{"n_layer": 16, "d_model": 256, "n_head": 2, "n_kv_head": 2, "head_dim": 128, "d_mlp": 1024, "vocab_size": 1011, "activation": "tanh_gelu", "norm": "layernorm", "norm_place": "pre", "norm_eps": 1e-05, "positions": "learned", "qk_norm": false, "attn_scale": 0.0884, "bias": "all", "tie_embeddings": true, "parallel_block": false, "init": "normal", "init_std_qkv": 0.0146, "init_std_o": 0.00259, "init_std_up": 0.0146, "init_std_down": 0.00259, "optimizer": "soap_variant", "lr": 0.00388, "beta1": 0.95, "beta2": 0.99, "weight_decay": 0.15, "lr_head": 0.00593, "warmup_steps": 200, "schedule": "wsd", "decay_fraction": 0.865, "decay_shape": "linear", "final_lr_fraction": 0.05, "batch_tokens": 65536, "seq_len": 256, "doc_mask": false, "train_tokens": 231900000, "steps": 3539, "dataset": "wikipedia_en"}
Each number is 500 + 25 x the weight over its row's rms, rounded and kept within 0 to 999. Layers, rows and columns count from 0. Numbers have three digits each. The size before them is the row's rms in percent of the matrix's.

# k: layer 2 attention key, 256x256, rms 0.0696, rows 46-127, columns 160-191
# q: layer 2 attention query, 256x256, rms 0.0757, rows 47-127, columns 160-191
# v: layer 2 attention value, 256x256, rms 0.0614, rows 0-2, columns 160-191
# o: layer 2 attention output (transposed), 256x256, rms 0.0549, rows 0-1, columns 160-191
k46 087:479531487532508471492471516526501537452468522526508492528512499512490509533538480505501468475467
q47 092:479493494546534527479519469495515520476522507528523480476452457499478501499501532486504468501510
k47 099:507484521480534456539487489507504509515435490496505502508520522538500499503539491502455535500507
q48 086:494510504499534505475522460514478518515527478498470488486473466512500494531509467501501488493500
k48 087:513485554497478494506451500539553445459477492479559511519486471481458488439523498530497490477511
q49 088:515491530516454536509497466468493491465570509548516518512482478541548448492530472538527493531507
k49 093:462540455445501497503527551522519503496470526514450534535546487465439480547492561459552499518507
q50 085:475517518508511493563448488465515480482507513477503501504480492494546513517481497510467501455457
k50 085:509476508498508519468540475484489512490517539482495522499483516524435492517470506510557525516533
q51 080:518502538439516493481493494522508490530478472542505485552514481486548543495500536491479475507537
k51 082:537539520448455499488461518527542482489496507500515517498536504474464481490494414517516495437477
q52 080:484495493531517480527522516489586483507487505471570553512517521489495535536481446530537493548500
k52 084:514529514453552491524499474527502522458503469551477507485507511497503479525527529464482474523444
q53 080:514525471545492467472510520489520469498488596483507505498506514506476505466498475508508500502501
k53 083:503484477505489512547525451502501512536446511490504488477536488492546472551469530512460506500499
q54 083:511507492482489492476474514491503464497487452519513486473482508469496492513468542485507486533517
k54 084:536535494491506517515515488538526519518500512486485479507491515501500512465478467510527484525482
q55 089:495518471501506514480523532506510558485482490517512506495496525472495475515572493492525492489501
k55 083:484471514501494480518547490487497484546483512544476496519501537503496541478506502507489499542495
q56 087:490486483518513496475489495536555484555470466466470455536470500535540492536447495562515517518499
k56 089:486486523498511475501505475492467495496492534499513498480503476504472520499492489518468437502494
q57 088:457517513501479474480507554512516491547485506458529497498461495555511522497442476466495516512470
k57 094:551521515514490520531501454503511507475466524521521515527551504481486509509476517502504478535526
q58 088:527498456529496482512512501552498493506519494429522509503533484497513510494509496519522518527532
k58 086:487527494501467505500461492477515472530482527509522527504479500493509503522469537472519517512486
q59 088:499425493517484469486509462490470470494484429506462475496471510506507536570477510508499499477492
k59 085:518517512442524535482446517525487500490473531491504506515489518492499474468516484499461477564499
q60 081:504483488485536492489535499523489530529485486480510516566506474513500484478529509552503509530506
k60 084:481471515502549512486520506504478511509499488532512499492480527451522529497461506479456474465490
q61 086:488521483515452496480504502484506527499463485471455495531516509452519491484520486497491519515535
k61 087:512513512489455453506503489511509499536488462537528516534473495508486526504521511479460494497474
q62 089:513535520505541479511484494497483491510474501600493506449531492483452484480464511531493550523479
k62 091:518523461464479511509460550544533501530547519475531454531481534496519531485514501438499466501506
q63 087:514477498495529482529471471516501500506517522464501531475535459519504515465523498495464470501490
k63 086:496511542507459545512469512523521513508460493473506508527480502477531504549484507508502503496551
q64 086:521484505518517528515506543506482494536547479563499491510524461541429483495520517506492472494470
k64 091:522502456470529438504457502501514491481505490483496495522476445491512507475556454441462551531504
q65 098:523500502521523524512529514508496551505527520511467478490509481537487470492479544493508506513490
k65 094:481504505506503457489485428526454492488495490536514515463497529489489509492558477490461534495548
q66 090:517496485501501455492497509515500473537492539476505527517505511539517521546535463452519474491465
k66 084:496551490482473514502505536522546504497503554453549501521477477477517506466462520501495490515503
q67 092:494489490494492487506498547485487514505500515541518491518457509491500542474502487434517532471462
k67 093:504499512536476513459511498523537483490535481498439519511504519501497482486501511535543516478489
q68 084:466500471496482523464504503528500488526457480470540511490555535477445496485513495495499436522461
k68 094:509464517515470511556479544463484510480474524538475477493503488529521474482510479467482459489509
q69 083:509537503470467510520505500482471539500510490445511487469480545506524504494479522507478527523475
k69 078:480475491527505509448493530502485512515477512515513485453511478541489513505541470505498500468482
q70 085:525467480486481484504516520501486489485508523509547495531512520516490501488550520504486516495518
k70 087:463472463506481500469507488507482527519509474469473492496520480496547519457486462517499490458499
q71 083:479489496504522488479491515512490486501521526528522551497490520476503492522526497511463499530496
k71 083:504506465495500508465518490501487513468497474509532479485512491541478502490497511493492530479497
q72 085:506502504501465515439481562494456480466451509442503506501503515514482477523474532467496489471495
k72 087:473465520524518475536481496499500511530513453503483487495495476525507509512503500467511453481557
q73 087:483491485518462458508508475491466475493490517500494488466545428495476485504535504541464555493508
k73 084:515554528447520524528510496483489486489548502494460525491478535482548533524442505495582510530482
q74 090:509467487501488532480464510468482519465502490507525489508467497499529527513477486519468492525452
k74 087:485521500497504433519452524494512482435498516486542500492472484523486498502451498514484507456487
q75 084:528505541469474501538508467508516484503525497519471526478457501495535503470489494496479510474489
k75 081:477500493492530521494532522502465493484530472524512484496524481488464469479504470513521477450514
q76 094:489512520537475568501536485475464523467507486471537499483486499511461485509477513517508519500491
k76 091:498500515486532447485492503476494488472517507542442516502500484451472531512495488521511537512506
q77 088:525492503516495478483468489493541505545488534522446495531498511516480495475507491449521474509531
k77 093:482521486521507518475553518439516505459526502498515504471491436513487464484527469517437533451523
q78 083:460467532469526543479509517526499517474531533499446509489515468479476530464486467486495489446478
k78 084:547498498539505453519474501523497489554470504512498462540475505511487490493494492505529496509489
q79 080:551498514514476476445484513475485489493507486509542510521482491467481552490535515457498517506484
k79 079:462477520486505533504473489498529541485471469510474459503496535491523481541482502515541515507493
q80 085:517518501491518464498461496508516494457481506538549498469487463459506541517506460495465453520508
k80 083:496492520512491513553470516522499532506511496466511474522519519487516510520467517449574523486522
q81 093:435494528489473469503505509495525506497472467512506498476496562510502542524476483528535522539492
k81 094:529484545483462523491529510518462497461476490542491513527499498491488491458488503486500502480519
q82 085:522518510499517489489519518491501484525518507491496519485483512495508491557538524483524570486557
k82 084:476498527475495562505523455526491506540489501538534506508508519520479500509502488515469480489478
q83 084:465512507487514547497534488493465545525503500489538518513490528482527507489506511512525507459491
k83 084:508448518571496481496494521532472489490468513501498471481506487510481500478497456534495462532496
q84 084:482511510518529523511506489494484522462484460447535505489537534482519480504467539541499537510543
k84 088:501515530517491477538520506500459498542521509519495485524460485533470529488536475527422480493465
q85 080:468505491514442518503501466529541492498471496512486484483547536448471540478511471552507547499529
k85 078:557495525524472467507547524490467482523490476513485515567495462509537508504518554499449481502489
q86 093:473494483500519460461443531483492523518506507503517473544462521508476520510525449522498512477537
k86 091:492465537495532536513496522504484520536528502493499484505507502497514506519478525547488494493467
q87 090:518485516490539516475515498479541538499507530500524563511506474479507456510528459511482471500546
k87 091:505513531539513489515487491492493504499502457510544481470509497509466482514522509501468499530473
q88 087:530490505534461509530500501517548443525468500496471537507475458479508517502470520475521495514479
k88 085:515575486492537473499498517504483530432491545484487467515485528501519472541504496457466517538508
q89 087:506504513462477508461493518508541529510489560502495525520499474495531516486518548478517544537547
k89 088:485511527505513508550531490519490479530520456488519471501493581516535525536489494516492506494500
q90 088:527481469495466506509518467513512494509506501520466525497464534483466519559546507520522494483455
k90 088:492547525471512524512474576506498502530505525502475530494524549520483549473464508494482494558469
q91 082:521478483528507469500523513520522490526442530545510504477476516512531500512527465498474456476481
k91 082:485462533485554496503503522469509532494566503486489477499507475452503494448488467490513554515521
q92 086:489515515468538517507523520482492520511495479489488480540497509491518473518482499502527518489523
k92 091:512458506533485532466469494538534503494531494485499477486473449518476527452511465503502462447493
q93 089:491510476506504489505513485473512509527455543538494439454486482492554482532550472480484504489492
k93 090:488514526514496490523469454473490495429498465480513492530497516489478500502516499514480477495471
q94 084:499495466501509521504473489510470495496461496484501522524508513531557477503484477478483486498531
k94 084:505505502529464512478526513475519575465507519531506488480515451494471486526521508536519441544503
q95 090:520495489528500492469491482494468485490505540484498512468500422480528511471506506453502449515467
k95 086:506477492465538504483474490517511439514501435512548471484494516498473506488473522482523538539465
q96 089:498463497453494504494454534502532500474475504514489498479520473478529509493504494505479518488498
k96 081:515532499528469456517514452504470503542520474524484507475509509495458491521536490505578506479536
q97 088:443537547505499515443454486509456551494536491478508501511590490485504495524529511485529456502504
k97 086:482496526469500536508541518495515484508527513548473524457444540488492534453532543506481540524474
q98 088:525474481501529493465550497486504473504503514443524497521497474496534487449441525505546484507505
k98 088:503497481500518504484503535517545532484485532527484524512461469521498456549523499500501547545446
q99 078:503493513473522509499531488486492486515511487505517535465501502492531524514455481474513471472449
k99 088:518554481508457533514473536531535538466485548495517490559521512507487465495482491498526511532535
q100 078:527460455515462484528536493523463497544448540475515501500533488519494517534475496469509517494526
k100 079:517525528534478488511481537477500464523477511494502521513499527495521523512488498490473490513488
q101 092:486548491491536439470563478516520485475489505504515466432505501516449474529469498502507534481482
k101 086:449501514473533513515448497534493518539506467515489473538501503473500481518518497507466477506507
q102 085:506537492527529534488476504502460513478506497480479495485507503516499495463472504490473505513498
k102 083:455454484521511474501511510499500472480491484521486465504504493493541469512547490481514510486510
q103 086:430542522508513500493483530487467483479524461515534474515487492472492513500538504495456519489533
k103 092:512463491481508532508557472529496501486457514528473514509497508486485512494505524493521535513487
q104 093:478502501482467526520471561476480460515489502482506536513530523479491496445509480520496529478522
k104 098:482496547536495520507522496495530479551482517495479457531467475490493502544500482491494491494436
q105 085:517486484444496553525459489501536497539494485535481515482488480449498511486472501529510480486502
k105 088:532526520533535463511506461526504491472464504485510474493485506514450519483527458478457539518544
q106 079:460486491543538491463497490500495506514520527484508503500501525526514472528527502500484519539481
k106 084:536479514466495499496514507527492488546505508487511521494473475524452527463504510529523496501488
q107 088:529491493480492434514503482494497492490497540517483467463509480486467479501482533502506511499510
k107 086:494499499522521530486511521531483481520496498460497496498501496496535499499501477494510557466501
q108 088:517505494506469502509517511508528520516537541481529526498484464498514528451541521489465486516535
k108 082:510520472464497499486491461497505473523464479513522489482508520548495538583469481532494512493526
q109 089:500504502506547502525481501494509484488488501499521559483451523491509503484471530540495520506515
k109 088:527509531541446488483535537521516547536521505515472462504485529508481503474526489465509507480490
q110 081:523518493492507512440514538487512453524481528484502506551471461558508483465539540501482534500511
k110 085:482532480478491476552453517495547527514471474481491469507518531466508444566507504495537469509516
q111 094:483530515503479484540502480493464516459500485519523518486494506506464522512488475467526522524479
k111 103:476430492551554510486476504500447503500493471492491460481498506454509488523527491517483493458543
q112 081:516461532520486492483540526467506499501489496557474529497505522488512511548505496454470480522503
k112 081:542505496465501517506472543501532519474535468464512489495486494482524521495504508499515494477481
q113 091:443463507521532524499492475501529529447528514494470495542524462506520469499542456506468485483497
k113 087:517474561438474473524511557487517491509473559504513525488521516489500492475485529476501516527478
q114 089:507492463513520473475512471495517499490516514547492487508547516505538496489533464495543486522576
k114 090:491520508494451478482551485442474488455491517490522513474500470499506532519524523512485500478494
q115 078:507495470536540531493525495459464487511489477488525487505538497477516457503484535483497508468482
k115 085:500495519478440498493478564528537500452491458503488488520473519496493512477534533511521530549493
q116 086:503498504488515482509546563562480483471527506481478510483542530539434518463478525472528507519525
k116 090:540469505475482486505491472473499508505485466529512509500464574495506498530511496468458478470460
q117 091:514484502492547497489507523522474478503516512506524546511493536465513497519487532497509499480476
k117 085:479506502438468485496481500511527509489514531466512465474502507529502458463448500483523496506486
q118 090:477531519498475492484495542553494518486519499471468528498504530491507494521533495497511528562463
k118 092:471468464532526478528551489452500496502502496551497422539489488484516483513461526500504486524494
q119 085:483473500526504465505511480522477520484517521495489484436542471503503467515488492500449500479466
k119 091:519494517497496504491487488476523506481509537481538510500429548502553529505551502510525471570538
q120 091:486518536514493532545496490539458499486491494512535510496471525526462506488522528523462459489496
k120 092:498494467519518519523510477439467508562538456484491503479483509466499488510449472536485529497515
q121 091:529545551536478528488516485488467491514497483485484550492521515475547520527491505465510493490517
k121 086:486461501452481486475473481541507499507487514519489469501502529488483516439530557542474509481556
q122 084:508489496512525489510472493541509510482522544503536492477504469545484498528478482478509480497517
k122 084:470482473530510502503500520454502501509485479517469458523511554444478509499501501501513478551495
q123 089:498473475512502496488554503484504507449481470526487509484503512508483512496431518465476469502473
k123 089:532504517504448530518485459531503494475463494535475502485499507492501462444512470486526511515496
q124 088:536446484514502485475470498462537493479521517486474487482519450513500476522480502503459509508510
k124 092:468524512488517496518495526522457490513503497459487501533479500529465524497485491523530515476472
q125 090:462506513492501496524490538477490498509503523522482505523497484503534543491523521459470524467500
k125 087:514481532509483483531475469499467476496534489478555454487488522488490492518495507492542474486471
q126 085:540518480491424534486488479461509524499513486499477476507523511477463533488448514511520473512476
k126 088:514530509506477488516506507520503465534509519503507557481503563539535513513485515492532557500522
q127 086:480512476511524484488494491548505509513509511503523498525503505526481543533484484481458497444482
k127 092:489536528480454515508397525493486488481495488506537462527503501465515498491543451475536514526500
v0 088:472489504506504518540486481480497512520501511487473477507450462477513492530507537489474524478451
o0 091:493489497538506497473499464501505501481538502472468514503518517487497475508556533507501519495556
v1 087:492476489494495527495539505459534567551515492506507537500466465482498484493468510511521500532506
o1 097:516474493501489518475468521545468450499535496509511475526444527557492476504521480539466457543496
v2 084:466498446486475525466539510521477458525510556452509512498460469468510513488512487479522519523484